config.yaml
n_layer: 19
d_model: 64
n_head: 2
n_kv_head: 1
head_dim: 32
d_mlp: 256
vocab_size: 2048
activation: "gelu"
norm: "layernorm"
norm_place: "pre"
norm_eps: 1e-05
positions: "learned+rope"
rope_base: 10000.0
rope_fraction: 1.0
qk_norm: false
attn_scale: 0.177
bias: "qkv"
tie_embeddings: true
parallel_block: true
init: "normal"
init_std_qkv: 0.0712
init_std_o: 0.0115
init_std_up: 0.0712
init_std_down: 0.00577
optimizer: "soap_variant"
lr: 0.00425
lr_mult_up: 0.936
beta1: 0.95
beta2: 0.98
lr_head: 0.00805
grad_clip: 1.0
warmup_steps: 200
schedule: "cos"
final_lr_fraction: 0.1
batch_tokens: 16384
seq_len: 256
doc_mask: true
train_tokens: 81550000
steps: 4978
dataset: "wikipedia_en"
Each number is 500 + 40 x the weight over its row's rms, rounded and kept within 0 to 999. Layers, rows and columns count from 0. Numbers have three digits each. The size before them is the row's rms in percent of the matrix's.

# q: layer 14 attention query, 64x64, rms 0.0844, rows 0-63, columns 0-63
# k: layer 14 attention key, 32x64, rms 0.0905, rows 0-31, columns 0-63
# v: layer 14 attention value, 32x64, rms 0.086, rows 0-31, columns 0-63
# o: layer 14 attention output (transposed), 64x64, rms 0.0758, rows 0-63, columns 0-63
# up: layer 14 MLP up, 256x64, rms 0.0891, rows 0-3, columns 0-63
# down: layer 14 MLP down (transposed), 256x64, rms 0.092, rows 0-3, columns 0-63
q0 048:493562550463566468466460500490572548454506434488435496514469506447482541466463505549474560450510514519497521438520603522582510501505492490474535500469533455542515497458554580480532555513445497
q32 080:493533518540558505497525558533595534486543453490546547485420535506515536533505489431542527546531441546547527493549588501437504517470527425477527474509513459559476507476596503475474480524522504
k0 068:544504548504541497510530453493477455518526541443500582484596488490459516558547557501456427474494519543467466541497486496500498472507469535452492585488530438436509454461457515572554437490468550
q1 058:502564499529524456507459553469476587519492446558521517443441490508505549485541473575526533575573499542536508469430552486511525485512485482452464500537555488523534582521570509513524530556482554
q33 081:443442444557545513502443501436498512502519436555562495482372541516478458458501487467543553455554455552514486518498520493479455457487446473505507487514515466465524576504579523536505470482465466
k1 088:504542530494575540527531506525572537475543514540485546506488541559509528563515513580452458492543542583557558493594547511518573540490499528513498547468534524525445513469539548546459534514506525
q2 076:503451584515504554515534499512482461518496492526614507431523535577533481503567526470509517544514470492505522498468477472388540499461468553557519518561400502537493509486503471512480511558530461
q34 109:464501475415461451461494464466397474458506487487468475509485421452477583468466498512520514524479466483513480439460469554535520450509568513489465481483450522465492453481451506460456515573441579
k2 094:523488515542484538570507463510500482505501501537517437490479528508466520447498458438529485444448560500565469436438485531562557560465480485592556551467511533530447539489464412515502546462504543
q3 066:418440473522447459521471495555533489570472514406473482508496497537464450501482553492434494556435532434490463488502517484473504396501438569481498490556517496482507480538539506460454474484431494
q35 101:414494510491454520451535495579446533465463503472562551518485537537415500550559508538498492554530512534482486550522489546578496536570469433524494480576507506503546472558467529518506490497526426
k3 101:486430462468431477448430539493538521439485446485444492420504513449524455537417492518505457458481515504482450433479473444488469468523493473521460454507477422453473462476430462466490441466488504
q4 059:484525534505517543477488508428482474519472562472578488563465421493565528505447491574510507539598563517512497472478481531509491517481514497449483386511493478496571478468551424537504466516474513
q36 094:491533471506551557475452509576447434472449591491461497542490451458483439485522524485509505455466471540485481474476480442481544473537456507419517495482485517426569456481472510527495474482432590
k4 089:526467513531471578551460465506441493503450458510542472425451549478527564529518497412523563521536526505496569538519509502450445515548479472472504497530591565429454482505520460484488558489537489
q5 073:547502535434413557528619456499511507529538502532439531446540527566491499503467519475526483559456516455499488528543454549455460492529443630516507467519485510503509496470494470486522485532499507
q37 103:553531497474446518540567400525501500475460489471542478505543493537519455533549495524504463480489518452456456486465455434456514497478434584560461457545472483557495461533490480526505440417558457
k5 090:491411526500470520435482535536466466545493459528435459539510547475493525398513528490516498539477454480488487495518448506541524445529544548410524554422484486532473549490525506445447518566504438
q6 059:463463526408500449482493568441524530441524472497522490470560506451486532532515504475471441420475472522475480527461535479444495516480456442504533454424462491505468555483507532605548468441499456
q38 096:469571503531493551499494522514547542453512543538504543447532519509499524501488501589439444520515501443569564550544556495506461560549518528492542543566521513451464539459582561492468525507466553
k6 095:542549547553578526579581505541573462558550521567510514560544491571473546559506528520563548511484498458480525519511513488508563500530544528473489464484489522557539461505530486545541485473450521
q7 067:438522411517530493463431534464482552503510451463527509560472463432534567517479476502494557464524464528492442487450575510458582536506555410494545488532538505538519557502539543525527505508474503
q39 095:470487460547590509502496545550516565471549484491467568541533508481509526494533513500509483514480427598542479575567474574512518480456559439440521474541528482476465478516497436487464525552491446
k7 097:473559496466522538540523541478472542489527490508485438505526551600499513560572531572476483454523475495562527468524589438502552508555441581508501465526481461475457471495512555537555476481480525
q8 077:480429554482490558487516525519431454585549532431551458542447471473528484529540519440434574492520559499490482423530454477535476505431500475483478561475565541505495483526508485520461501526504554
q40 107:420521487506455520483517494538518544491469491428442516500539533491457450510560469463453502550432486493524603505487524480557444469473485527458571509574458551557513462499431513436468482496459529
k8 104:550497478536507480523494520524474446480498486450571467497465570561497486512500535478572524472533541570483560585477470515510526486486542423564518534479584517436548479463544500430431518536490471
q9 084:509518532501540432443449580454514541456493480573451508549528519461487560525486527552516498503522503521468463457504533547456493579526499546420462430452523487540476528531479446524554470445539442
q41 090:537477535489518497493489540500515486486535521529483523455501472464488552472497494536517513519506472569481521540550546542438515480484431437478455451452431545447446478561508428387506594483564501
k9 097:509422487467497531477483485476531486571538525436453557537549432550509520554567503484440492489509520541469476516527469578526542463517520534449555494446518530514565521539472549575536536530423508
q10 089:490453550501488561549523515534471454578546567478378490528520539477534467551494493434476518481483533444468486517496440471512530484464480540480563545470504490543512428482467462444422459498528500
q42 089:525479498492538480484521455490463458434514540515509491412578519467493560528483540529487556563439563485465528509513448500574471501488504540526494513581478517438457394518429510471518562504525493
k10 086:567541522520492469460474508500507559517485413592474525468499526532479446477514472523500553520507481493552489528426459507567456527533515518530506472476554476515498614403433561516476514528509528
q11 071:477600484448506490487486494492501508461468452497530499573507473476509511549496529549485508516480498540519508517542589536543463507563454431537585435495432514510503479481532479615511512503413531
q43 100:538493574479571505503509532518511467548506570496566533517502520512436450497494488473433523488589434484531543466542423558576494511553522415480517544458482516479469514474577469511489538466511514
k11 090:545558517466487456475468537508575523464511533474540504515487455491555466460503512509575458510519553484571465589537534436496493516531585527525552463509503570443463434489506502547573513470459464
q12 107:477464498494522636510440568568445508574514541506480456540535473479528491547506505411474517520501591490467534513474469502532515483466501459493557546528533473545521500468491533457493574465497534
q44 080:516470478486549480468464496492415450496490506486513440481507533419475520489496514579466497480471521474491513441426454433526462481528542473501533566549553481547485562475569434460487449416520459
k12 106:463493551469453496519466454493503468602456441527567419428580423506495514476498522466499435504498540461506573519529520485495484432458496494516494428486425516514543460523458506529487496500538459
q13 101:544491438528519504538569490488471547480469602468491501604467477479535476541466502478487564590515534497465516488551462498535467527467500554445512481481566494553537486496545493494523528495594558
q45 100:497447583455490497529543423512543445381454520475512494577548470447491555492498465474502490452515457468473483454462528477500491428585507541448481553494456497502516521453498516507521540544508542
k13 095:467479521510568534484524434469479504419489582455478502465517551504462575448539486463516505489444494487550428428491566485545503487513432436524476474485537502494529478516472520432436491423497541
q14 104:529496482527467589551508582528471518483512546444453442516429482509478487521505539470422521535513526496509481504528544490511543451549482371486512575482534486484556532492508518548507552431521538
q46 104:563529521495497518518555566539576454475539534540547452514457466499593515504467528494517543554483445580609548485528455483503530445546500488473502564544490515486444525492501526528491558472473486
k14 109:438528407489457464457486476503455478483458466531508435506537511529571462490546472421503515439491531446512465547455462499465449589468500521468397543454542489481530551481530503520493519525523540
q15 126:604453521535527593539524460520492514474528555555510523563483514546519503525526510497515540510539582510496576502568545517526530535463522558491504502516560525569514519583515524460540458522555518
q47 113:503475502477441468535433436479481466461440525486546499488544489490483495498455435455435471442472481458435460435480397535542443503440495466538467464527496483525458463557480479469552490531438465
k15 092:473432543400523519444483499515448554513441461449443508511522465526508465505441583519441526565470538502486531454504550535485518411520520552545529478430437539540514495456493472516478498515484488
q16 119:542499468577513498561538519522555432523563503470505479512618516476551453522543502513550531538480503496550534548553483530530526463514499590513497520408522511510506531524492505498452485564569552
q48 115:511523518482468517489497458521465460473490482438424490468564426454484490532505469448503487480468511453417486463466547474503461407510465526473507571482433497529524487460417520450512412509574489
k16 107:494492461550437520526491513442463465434486483479490472500455475497487446456463451478508506453545535507458488479565453479407451563449448561421484520471471430462444461485491485441483476435478527
q17 089:546584472526448490547516524511492473523573432433503502412492464469505502462477539517493501520471441506523518451498505482556519446502488345475470499493453430550484498500451530496524521503489533
q49 106:566530478469455453501490513510509440549485468412510439518549462488509421527529540510471490513492475474548463557500508523522453546559524458439480549444486492554551501538453576535523580541552490
k17 090:498552491501509509512501479498581497521513478515455540458489497541500540504532507534535479488515462538540473572512520419457538412466492509461405504443486569479478411459450522609539545513489495
q18 111:521520481519473519466562463553424458569475550465525484496546509476505531486494501495486581521501568498432466560472486461506479502489445498469530590509563505494593457496517473482428588550496477
q50 095:463508465552436566501548489478456560513452514443521457519540528471473493493504554562435462563492511460445450492492475466561544480571426504533527457468541495507566440492469530483487521476546573
k18 091:494479479481509455525485488492518465470513424538515459552517436536522527478518413480476513478457527542508548502468463487511457508564408476490543531447490585490502465589567502535480561542416465
q19 106:482511532482472569503442484506501480515467530563544488438473510479533564472484467541495480478558476403464523493508536424540550533594536479505508496516559463540572508625493514498515487523482512
q51 094:486476494454457526468479552429506525471469538614469498516505471445575487477500458541513527435539482458432564468533456519463524494457505557481474538447498455544510505515512533506565426490421516
k19 106:547501544459523512572525434482558479452530591527527433538493485514587462550542475582520427512542473513502496561541568517486527541483531530475582477507535510486550511523512479490457511508527457
q20 111:471544420436547439424484496493502424508509564511501526492543500403526581534523498494500530459511445547477439454499553505583497477526495502503496519447534531498516496485425517534495571479470463
q52 106:504501535555533445457545500503570469499549590512537530538495496497486527590542437487519515517548525538485548484548537483543508537572525532477536532476576514494543588514537534584527540516534509
k20 104:555501470553461465510536482513505504480449526488520482521569499445492509445446546480535515518523497614472463434515467452515481506447409475499521449480506512586530486427458467430476543560479502
q21 112:465474517407434451505520434469450488491530502458446526475509511469483505436563542513500483450530466527488550461492535524565426443598549465485500466510442546556463539487499546555518523503518473
q53 103:466493513454479448462533478509529480401518496531509471482452540560522454498510513539612505527523553525553539433494462537559552522487497517551572484499510548445449533518516508462405545523502506
k21 105:513537492474511552452518500500538473447514529495553527529551562445474449430501530491492442479518448538439469530497482491524483506504536382529457502387458501460495501550444482494525441534557540
q22 119:444473504557499563552496512480580570490500469546612543506508480540503508510566527542465485528510536449505541503491502453518449520505521476514469480593545500485559501458594453516460509544527549
q54 081:517462491619454434457413456518525452408551509534539491487472459541457474503557497489438447557480446519486460490527493437511490491502501525496504509528486462478560473522550543532453465513522555
k22 099:445476535491522461511457514442438539501431493532478525478520507506501482470579464510534436528538503412480558377478481481520493410572502490443497494539492569496524458468489451496497497525517452
q23 122:444557456459545501486546482411445527533494476505500449578477582514532488528447491552522530498445524479488550488542508487514513503493551509548503586524506545509530509585509567496493497445593484
q55 102:493472462484533492479522456482503481463508473440480436473415434456488532433499511467502459479467545456417455485479454494481516497541525554562461487571505450470512546565527523446402476477541456
k23 097:400513420465494503410539511501528519520513483447586507454469543510451483482473460506435488458504495452466515452487441446501532562412500480435516464464511531495521463472517508439550474464500472
q24 138:544493477510532503492479485474516476419494521528534487474551492484534528497434559466552450453586424459427534478474493525510530556505497530493569536517494419480466561496479478493579441549519426
q56 082:516430488541472491550517443505523486510522520448450447453491476509470527505504521473424522435515615418471452487505511567513504568559538529529505505463487445508525542503437459482515541533581479
k24 111:498551446517553495459475478523476573459527574487477478476477521498506518586452530526514528518581467499488567514552498571525465580505472462479504506506430463561421505440482474507501530507467418
q25 105:480474545490503511544525493507448471513487426441465586532463519449539559522469528520456495498469477447522489497559545526569514520557402521555507439392498535450538460516460520528490476516527493
q57 104:533495471473531579577504503566511563479539460521533496564450500520479512541541509498493494488451482461437537532474548508582496550555460481510444478501515477456582441519552561542438536538546497
k25 107:466477511588533541468398460465559464544424470471538484476470568471470560498455507502547507531468500505509447463523439437499532555505507535502476470438489485490463513498531499522497413544490424
q26 123:428514424509553472526493548546497465538517625500464490460589457483487466481425510475499470488542437510505529488507467518449473498459485483507497494550489560455463512485441509476552500530495600
q58 107:413559446463528429499443540464490483524456539500477478540492454457498478496438524456526471450487480479467548505427438461541521530508453480484555509502435455439461470479457539476447415524466484
k26 109:511536529554473508476503505544499451429488516523468468566526439476463533526591472531422514529504504534485524436493540520422524505448546450582472481461569548555468501445497508494549461486469553
q27 133:545468420552451491494497504498503529525466520500578505563528465542514476557545546473487522513502512465427503532479581540510479579485458544517579541459532493615477532492464509461455505478462466
q59 097:478470462490561503466381555542480478464504513501526470604573519529517458437447524557518475460487494499472568479474533487533550514530458500476545456513462512547504588509452542528479533480476467
k27 108:520480391453481515568506503500573488530535500532527501535574549502462510542520495447536512515460473422446475507468545482475447452550434469511509534483529496489441530431451450442523432506517462
q28 110:471533554458487521465561472540470470456522487458524536474486495526510493539525532523526436444503487452547514459534549456443466517438472438548606483486505485427530534570505506483481406431524505
q60 089:499506503480455487433439481478446491486557545470469557523516521576488442560477505530509392538510493505535518478482490413508485503551529523560522555442452548493449523477481465485584524530556543
k28 102:541528562509495470538537506490526483589441470446546550519467481457506503540494519461487516482597459454495485458500539573522430472447487434512565492518515495556421484517562556490486436461495509
q29 119:551503487502489525485488508562501537557506498592498435497529547574523497553569514523437538523529538523488475585477561579493520500469532373482531525490493505473482475506439514505528533546490451
q61 121:512490549574525532516465498474503554507557471585518452541515505589512493567563515484542607531531529540560556528500532490494516518462511515565519534449458512557533534477505489562480545550484520
k29 107:530420542470476571481530537475500476559466511492512383517544510504450512476510496538517477515497498523501539535438463571494462457504524413509489509520503535440473569487481540528542599525513430
q30 130:558435449529493467551581538474518509564551481443489481497436510504501469547563497502449459526476566474440470553540488482510466510442506413522423495482469450539491510501458479455536444469480454
q62 104:532457577560500479508548571526591528467479501515540530467450527478531434511491458507503492545538512478484460515454491558443494578415542505481505506522536436454511458448520492453508410466526489
k30 119:488492503592471538496503528509515543531538463510468536441455548512526545459488544491441477433452512434418517530495529464474431480475554481568510566539473481507580473512476478504512560536498412
q31 118:486467555475493527489544457508557519461550426482550449460503501511474556514584502555474436477452498533492507488529526520577554544572470467516477464496449493569520476545461562565491459555531542
q63 102:392481496563495512487522493440496402480544492487576457428490472459505550499413493477487463462513497488463488523487476442466526475517440466461492465539424485467514487464436538570483465492509540
k31 119:541549544493547474497473569431459466455461427433481523478517489480437499492477503486508451501440488446499526493541516460442526547470530413471455424543523451483501499546438484540513489554470428
v0 089:540500452500511515452441486498463469460514518479463488510484516546490485486443447460473454451480536429515410498505478431495465454482494465478426481530530463449569452481426567384513519475511508
o0 089:461483513455416514463453505480522455480474474564508501449512515485476518548550406508463544499448555538545419471481490519535524455505522548423502435505491507563488501490473487493490532471375528
o32 104:480432489468455520562457502514468506575547537493443507499491414536434543445457537508500509514556456510480558476443551489433503562465509509589407519457504511478491504462488492508538446516537521
v1 109:538534545568479559554533526531515571553525493550564537480532512529492530505536553475476568504569506546509519491515525500492498547492502564536493524551542517483508515489612490545501506533597579
o1 088:483506474546538472482478538497545484596503480471536521469470520560541510481552498570522534510514489428462429468466536400538508472536491490560530535512440516424496406508499557557497533538492517
o33 106:494465464520476539514505460484479562453521483485462484536469418479502466546478494410436502421469538509579501586517441596486471537478485536446483460499539465515445488442517501500486564463493477
v2 089:552486476490468531506510448494540489496454530466484471560464465512471468491501546458511386480473578531444562460449482497456463434483455521539507497545520533451571530490600491474537506443450511
o2 098:479479534523494471508530480443500526482505457483523554448447514482466489564515498516586524457424425460509453546481448512512519488529509458424482508499496475548522543508399547550509514597543435
o34 101:516497499484455463504514517595483436555516529455523449489551489451509454469472443534472509537555530518614494508489549522488514534522512454477476488494496552449456486519642483494508517445496546
v3 090:494418447485450489490462439409434461512562518505492494459519405515502526550482465517424513517503503519500514467477447507489448536454501502430458462504517436506568502516547444437519551508532540
o3 085:577511421497515502531476554517525445442448500566508511483455611520517545550489435530502445505535477506413538474552469464495466521542521566496567443501476508530452503474472451498490505481476540
o35 109:470472564500515537461581514452483582570542491452524460497574432481438432482517542458459502483503513457591504509462494523543525497470491443517492532553489459458552477513520569521530471530551489
v4 104:521512574474515451550529502541565438506489532521548565491520555494523580530543581475485494529519559532569530484591497526495494531562508470477560581449451517516473494485509562517513535493540500
o4 084:582552443476426482472513464501490607514436471455477481498539478562531366484507430522467502559481463534497492498476521476441478490528452487493422450513467511523487496497473501497513550505478486
o36 110:501449470506537456512477453460476452413524490414582543546487572479491548510424555493486563535508489470481502515545532548539529465467534503491550504477516476423492536567460507434503443508520465
v5 111:465504442465460487505479471480463490511424497452483481499512545478492489474465481483542493502411474530466441487477445496545414485407461428471447445483519472397449463452486458486457524471479458
o5 096:496505551436593534489485471546525455437551431508509462538467449541490512537454494482497461403490499526503519472546492431449484507537594471506491443551484547455513553517473436531521456519507478
o37 099:508501417493454505527519483458527456565478510414485399514561553459470503473480534500506485473524511507460464544485481506460584537504417497482520558447504414510444464518476470498454565515474464
v6 086:511448453501499472510555549463439574579511466483532479460501500585493527531499548478514428499530533504534549503478470530498434523565585489515513494553502494502464552511458548553538522437553572
o6 093:540425452476478529462547469493471471493490524484549510525493572431542525508552512541471539539509436564438444522580569452489506479487428521539525492534465483519470503519435458469469563564523466
o38 104:494535491447519495495498513538527508537455532546480525499519518478539465444412530463469468446449543437463480479438501527517452465466487520506484501445537406514461517520573459548507413410475442
v7 087:516499438490496520517501433475519487449516419575525477494401521505448466448500491504465478530523511530522377489483474529487502529555510546499509504532518518496470652498506552496493462506472501
o7 096:536457482546566463519503510537524540479400538449469487477475457513510474546559528433540546528467482462480500586557487432510496449525491492487558478395487509496486492528453490506475552427483452
o39 101:492555559487462551502436421510459476503494511525535467592506549498422526504495491525506511469580562526488485415444491497506434477473486492465482457534560542531523525421480460522560468539526536
v8 125:551494580499532529515491543545549535494520498515522492555494538517549537610494513549502507553541529519520540559534511561555536531514526558523549517428578556494506527503525575555513502542520558
o8 096:519469483504472562544501543472562502546496606542503547509511519481481490435524513480520559504475529488558518479468511508418478476502478471526528575618448526536467523549499442570489550538542488
o40 105:469565531526550443502554443503493488406505452508479455498540522526521535522539516559545430474557444519457476524482503483575545563494526459541483473470577467427528507432496526506463443510476491
v9 113:446514527454531534535492554489498543521495514551478569566489565480609503496502521511459511475524547541534593534549536535578553527571482501551534526520530485537530561519539546549485507523533507
o9 102:457395569451412487484515449572479481619511527509519449480517461549486533525481473495536504481569471503548550526506477467441516460474549539492503500533501488470452435526511478486532536456487470
o41 095:545559505468572567445523527428461483427485433498454599489519533481514479504470481546532446469472510519485440518515504507512518569592415468458510484471470508477503552554507479501488448514527509
v10 132:518449578514509532500552525533535519444567532526535591515527506512485528522509494565499549581524535534542565488588488511544518548495513548528518570540521487503497491487514600565557505496523481
o10 117:549544462503531501444466537510548589506498535562562481512451463525493474532494473475452544492547476426536462544448488516560454444486527519555517469489499488568549597482470483540426551501494493
o42 106:501484590499513459540545457483454478401516563478492555478516597474501537547554479526528477510470473500479556525512447505456555548471475481454526531555491469480454524500515476483504391472476441
v11 105:521507530459482468542459477505457556389501425521524582507493487524505543486573480499501542558513588480552537490547614494511535526483516528465518520481532544594480508461494528496471492488502511
o11 114:498518524464453500504568472489476424575505438439476453499487469429502532476452455429451494469454472481493451511462471463539522461486488474500504543465493553401473523556557522443558491445545505
o43 107:518449524530495500477458547490517537339532558554505510539497510478423503543506535468533581505551479492514506468492533523494484535442482491504522497556524446562504540461436488478414477520489503
v12 088:558459545494482492477468471478415453547520476465464449540422495519448466483509525523552450517453491530568472492453450480425482491415483438542445433506459485487492490560464455538485459493541478
o12 107:530533413537512460578502483515475526414495490511515530541495517472556467470516482495433493483531427474496523481499542470505404480497411521450562541502455425532506479478561486526504484443545444
o44 088:524505425416443583482548488468503537539492525553507458469492453518485560511526465557551533500489600541535496511472523542484570470488477468588501474446503530524468532568518475526526508490467561
v13 113:496551492500478506517529539510542499536548500571478536521501509562544486524591470519525585478516571513527530503571522541538499470543494533542607474515506477530498523502539587532533509538597534
o13 113:500540466442467471469470494439490455550519498556548535564443482484521521555476530558478428481582521538487537474487507496507505574463520587452494485485453501523529444450534479436530555483438448
o45 098:486495597539483487510512475571534464405490537474488480520473520458500461514524518521547553508469494487558449543511488570488479502521510513441501439470530503484439500483495524511542436583467627
v14 098:453502491524434518476523492479523481458499459505435536464441549474457511545554530555479510502487558503534454480492451527549433491442508443539569458528524550510516444422487511389524537493438480
o14 105:498515455448580565563427506496558464474512423546521502526491447552485473528457485588462484524465593516509512457541493474456465521478437494503519481455488439489563494534470482514429477514541494
o46 111:539512488510437474473478511500442549513565565477465477547519562508483449485456578504527502491549471536522521480529530558565525531495524472542467527544483622578450555466471468489551455517474509
v15 084:500524514577543536527527466476459481509509496462526505538547537533447534555504476521415511516427488553504502488485560581550547437542519472478545488563522526525479518560583572454540484541476456
o15 100:433457438504511524533527456476522475464515466495432431485560491524526545498492575403526492439529526455495483497525527444463473526464460551522499512482455491552559461476475483518495555511490621
o47 094:517533505508445454535540500539407510521466593537553521492451481397502450498476472516530525551497524546478493432477472524520518555543489484502454486594542549445514532481482516442490489452513439
v16 090:572429568450524542561580521519543545497503527481456525428594502494541526521548468499478459526513518498552454578508497493527516543560466453492565493503517502529561492471512468439511506499556462
o16 085:503535573538596503494539495503468498532507549534536528500482508518523546534471594474494505530539395523480439484485491520486439545531552484477515527532433497488539445481471547587497485519406504
o48 099:442536465531444538508437557485509499448517453518511549521480496498453473507493465528465518518497527510541564481547498465569593511493514518579495556492541508437505570471502508412559472467571439
v17 098:571576515485543531586514515488526523555564527499497547522477506505487540495503494535489543543461543410516563531479513513582539498456508527475482570485558534571520535463554549549519522558536468
o17 087:475480417487437442447453473493487467547568443474530434522500490455542477511359474421523503494523488509525477486503491521489500562552550500491533493477501530554542480516503508437527552491462553
o49 111:532487507538500506565567542526505538414475491450440474499450537541479471515545498569508518535464515572497550525533532455522519453424503519489509503484550485441538560447563461538415466492554468
v18 095:519496530565524524534557483533561500471474548533516545546489406587481469463589533488517531524387481495509484516473505495553496550521556482529494547434523454539453539491529509466513479463557520
o18 089:580460541425478538548446497482526554529476458472433488489560550458545463541470517471472497549588439478498540545524506514480517514497470481435569511491498530513470516455486609454536506509502462
o50 107:420515498590551494552499460500445432434539524513504450564476486450471511520502425477490534480424515507505528473559478451540542516505498570518458483505487436508471508525466439570476477448469546
v19 085:500456467450544473456459454510529497577482434526467515495545634505495509467478527549481544447520454485499493523506475561502497504515556497445513480462536435461508521457534478465597442493543543
o19 107:465521561514454564535515477545525502524507517548467478502411425520456497506480431464472460521539495460557581510510493447496433547520503544498512467581441519523428518512510494479472458501430427
o51 097:489555476482512418480432489456447509525523489458534512498494529488527494508466549548493493523459465506480473490403470572558460498465508460492501505455526443448523446432451513557486540402585492
v20 104:505551557516550505523449511521563503487482541498508508503524562520522566525534522529476530578553538534497517566506557536507542505568549526529577541529622496528494479539488538547490524543578506
o20 093:480491452569483531534544519509449445613474513559474496500467500503483524543481532476504479489469525548615484448466460566523487502540504471565469517485438507540555533504545544506535546544501573
o52 088:474502518495508526546463410506531588453520483484545555514587518556481492511496473566500529417481497501413510441521541456521495528532539458484567464499543512470416489476426511477473514471533471
v21 102:514443463497490524435474477431466448507431473519477490436491511458487463457474421454531502467491485479485490418437475436487494441473479466459483463498500430455443541468520393461550477493492473
o21 112:496498556469480433463496454460514488504510522550558472553441477464508506480506519512490474492517488425483491488510482432545442532497464605499489480510489557412495502403468557484435480400502497
o53 092:501502509497473511534441506469502485664503420515487463453544489540460521513445435477469560528493444517557487546498467511488476494487505397488502534530540483518488510507493449519515576553474475
v22 093:451456471458574528489428468523481556475537533471467435466509475455459489489481545488493471478458446503484451533544529425503484486410477475479495569516482471420455430560468462474431515499535477
o22 105:442497478544515527533508501479495473508508447479563503507478540538575499398510532465510455485454518492547454475465483495461517508599544403467475436500531564574498497436472493545438461473511500
o54 095:542463500485494508468493454522483504535475537536447558525481451511494475581514478469579541544508517456408519544474496458493521521449395550495531547509424428433459494528501477509549564499492469
v23 104:490501551490500571568527429487530523465549584576521537440498507513516516565469504525539566535529537485532551511441525499454443521524533577534510530518516585508549525552510575486481521490482520
o23 094:502490439549614456509462497516496488444479441462465528485533566450506506505529519518569446486484437484439459513459528488492535525504533476533518575499531491489431516525455467421522532586468463
o55 115:508556592498444500483522533500482508554547484514522466506498455615469503515479514493471494511543554536524554529562492520475490534504483481492560523543523558508465508530525522583430382512560514
v24 121:483465542531529525535487488496537540527465543490542558545554506553514547483539494488489511538517468524556545539574489504503481558504512557545606588500542576599512470539521486555500506553478498
o24 111:496558501506553555490481466486523518552505543489509430436521531484485443488502538454477521658501482465478462545484491484433529426485507460464423506493491465467548538487573518528534491488494457
o56 099:461498548485435509517658546464518490481558455509502581472496482492533456541464495525542536441500518449508534486551529534506547543494546495497561541506434471523476486487446533456433523501489507
v25 094:505455403433525431500505529460432488533543534432525475464475484458409515459510488549452491501432529457445457513465478471510489428491452479513491511428483495425469520512454454476471505452523501
o25 111:511460578533490577480496514483479527438526467503518501456477427431557428502468484447532410478491553560554516484530551541476477554448489507522506499506473535569502475477487489464396501492498547
o57 096:479479452399493489434598516497481447552462534551477478530569567591479504492530521432503594521500519457494474538499450462501540466474488504477497515453522474453489558490543528506558499486508521
v26 095:506519531541525551471559458533483546473509491554583546494509530514496594508522559505510473447489506533526587593545490507562513493573463511476562505491522510504514563516465450573480516520510428
o26 082:405511511524517416499461550488494479545506521495375533486485439441457463528521489429502502511530488512553498469447450446490497462474600465561492486511511503485491505540552529460510524482562531
o58 105:553508482506484523514481491479457532536489473543587528545477546508509498473461522579495518491480494396467505526517551511528592477544400527433459480538479469464526549430513482507528454510415498
v27 096:537545509509505610535431499472451511548495483471558516527518550553441529526498510511543552524527534485566559471559528474544420545542536527505523529444549460529511519555563457505448518507502460
o27 102:499515499446488496477451448493458475635472570527453547502556472529523520485503483563485497520579467497500467481475436491479487469474486483529475478525492559504540438541510476480631537494534476
o59 104:512522558480434457519524544463525532516520539496487446506467486505441558526499506426526513525474575485558525561443558467555546510423518514496538505529518496442466562535446527517402549492448493
v28 103:541461485517510485467495505420515460528405477488518409492497506526465559435475491476556492440423486498419482476482471490460481469438477450511426492522449525478479514500486424462442557501504444
o28 102:453554468531409524510458512532494565479554562414509483539515545473481525576475517473488520557531436466471479444464487491518502483482526541587534526478467542489558534546521501425511425517516515
o60 104:572498479488556535549558473513532402597512466488504461531540453529513444397500532472514503497483592550544512509557479493509526492496459442478456533464493513498467503505449506497531559454475458
v29 092:564485591533554472512511550458456511496576526458491521501529537542492479473587552432493548551576549520532499521511505505550500519551501519472581563497542508538540539495532579501464544490517496
o29 082:515486468461460512513565497543497510497472549558575460496497455504446516512476533482505442495427445498521446490595554509507503530527509491495450515506406570520497483483454436496554542531574422
o61 094:444479531548547522511503537462494545481561472480485513495394586545504477550503554518501582472582545472491543475512517462482499473447448500549523466504550507478460512526515565475513500407456538
v30 088:527492548532494516529511562470582511475513522457562550453462585494505471554532496560566511499540536491524541568497529503494463492531473537452460583531568514514525554521503490550469433503542580
o30 094:499481501475549438491410491557410496607479533387503543498527478509486497549467529517489449528495430541506509472516541471518474490504471492507475521486511520515579554515468528455543436535456458
o62 092:574529510540526506520552469413542523418435493581453480481536482532522543506476509539491491506558535440470475526537444535502507538498536471603491459509560513444482488458564475535447535485514488
v31 094:514504516466494551557511644513475504453506572549488572508497495585440523509522528557480503496535486509519521523511455553527565554507545562466521527533534468518545525520583471533470510515517530
o31 099:505476460454504537497448484484583468560505438502511500503556446518615559500448499492475472541522493526453488467511492486504510474462503470548477515509494527439528536559379495506480497505586430
o63 102:485493530501481507516520501442466522425472479527529539477456485518355497483519476536500485540442504478542565501456449476542470515574531509421479462449525438494525460489557521498571523430484517
up0 105:458550514537431523530509557478460549536437536468496504470522444474512509470565506533524497464467498464570478529437432433485517457426493506469606457549443524509481506561456497480507479563497485
down0 103:483437543525521503490486547524541540552466503550560523570490523444471545400461523498516524465543462486544482486481481418474560534458453455438414513468530443492534550499484489505538489488547557
up1 100:502402538491487589503468404485495428495465522433500443469490517491454471484545544535436488471428550535420458503458459453476468514524513457534502444469515472521507489530567495509535535497510535
down1 101:517484474514438462504506557479513448513490557464481562483497499530461460578439512510533460432506451523490535466527582497543505506502474503461429502499502516462533603456480493467557594573541522
up2 100:590419484521510433487531562523561491558432462497470437468519452567533500448480499474470526516448465510472496471505412575528499484495503550569502488487491454504492445475480550465467529547533532
down2 099:480518494520387489520440542516558528473584579508517497499509542478437594527468464576516502499553550512512500519576538498498482528505498518423474502432494491506543534489475445452482534518540532
up3 114:507473628500553588516517565524463527554475474486577437526499510491511579487462477432506513512551489446473492534520523493481522541507526480491472527548557566566511461466519481481517433488533515
down3 105:484477443443476510500506494543518484487463565558463573459495528439568439527497470486494508587520559454448497521503537465516495460538535550524529449483499548465494534551560498487415587501470453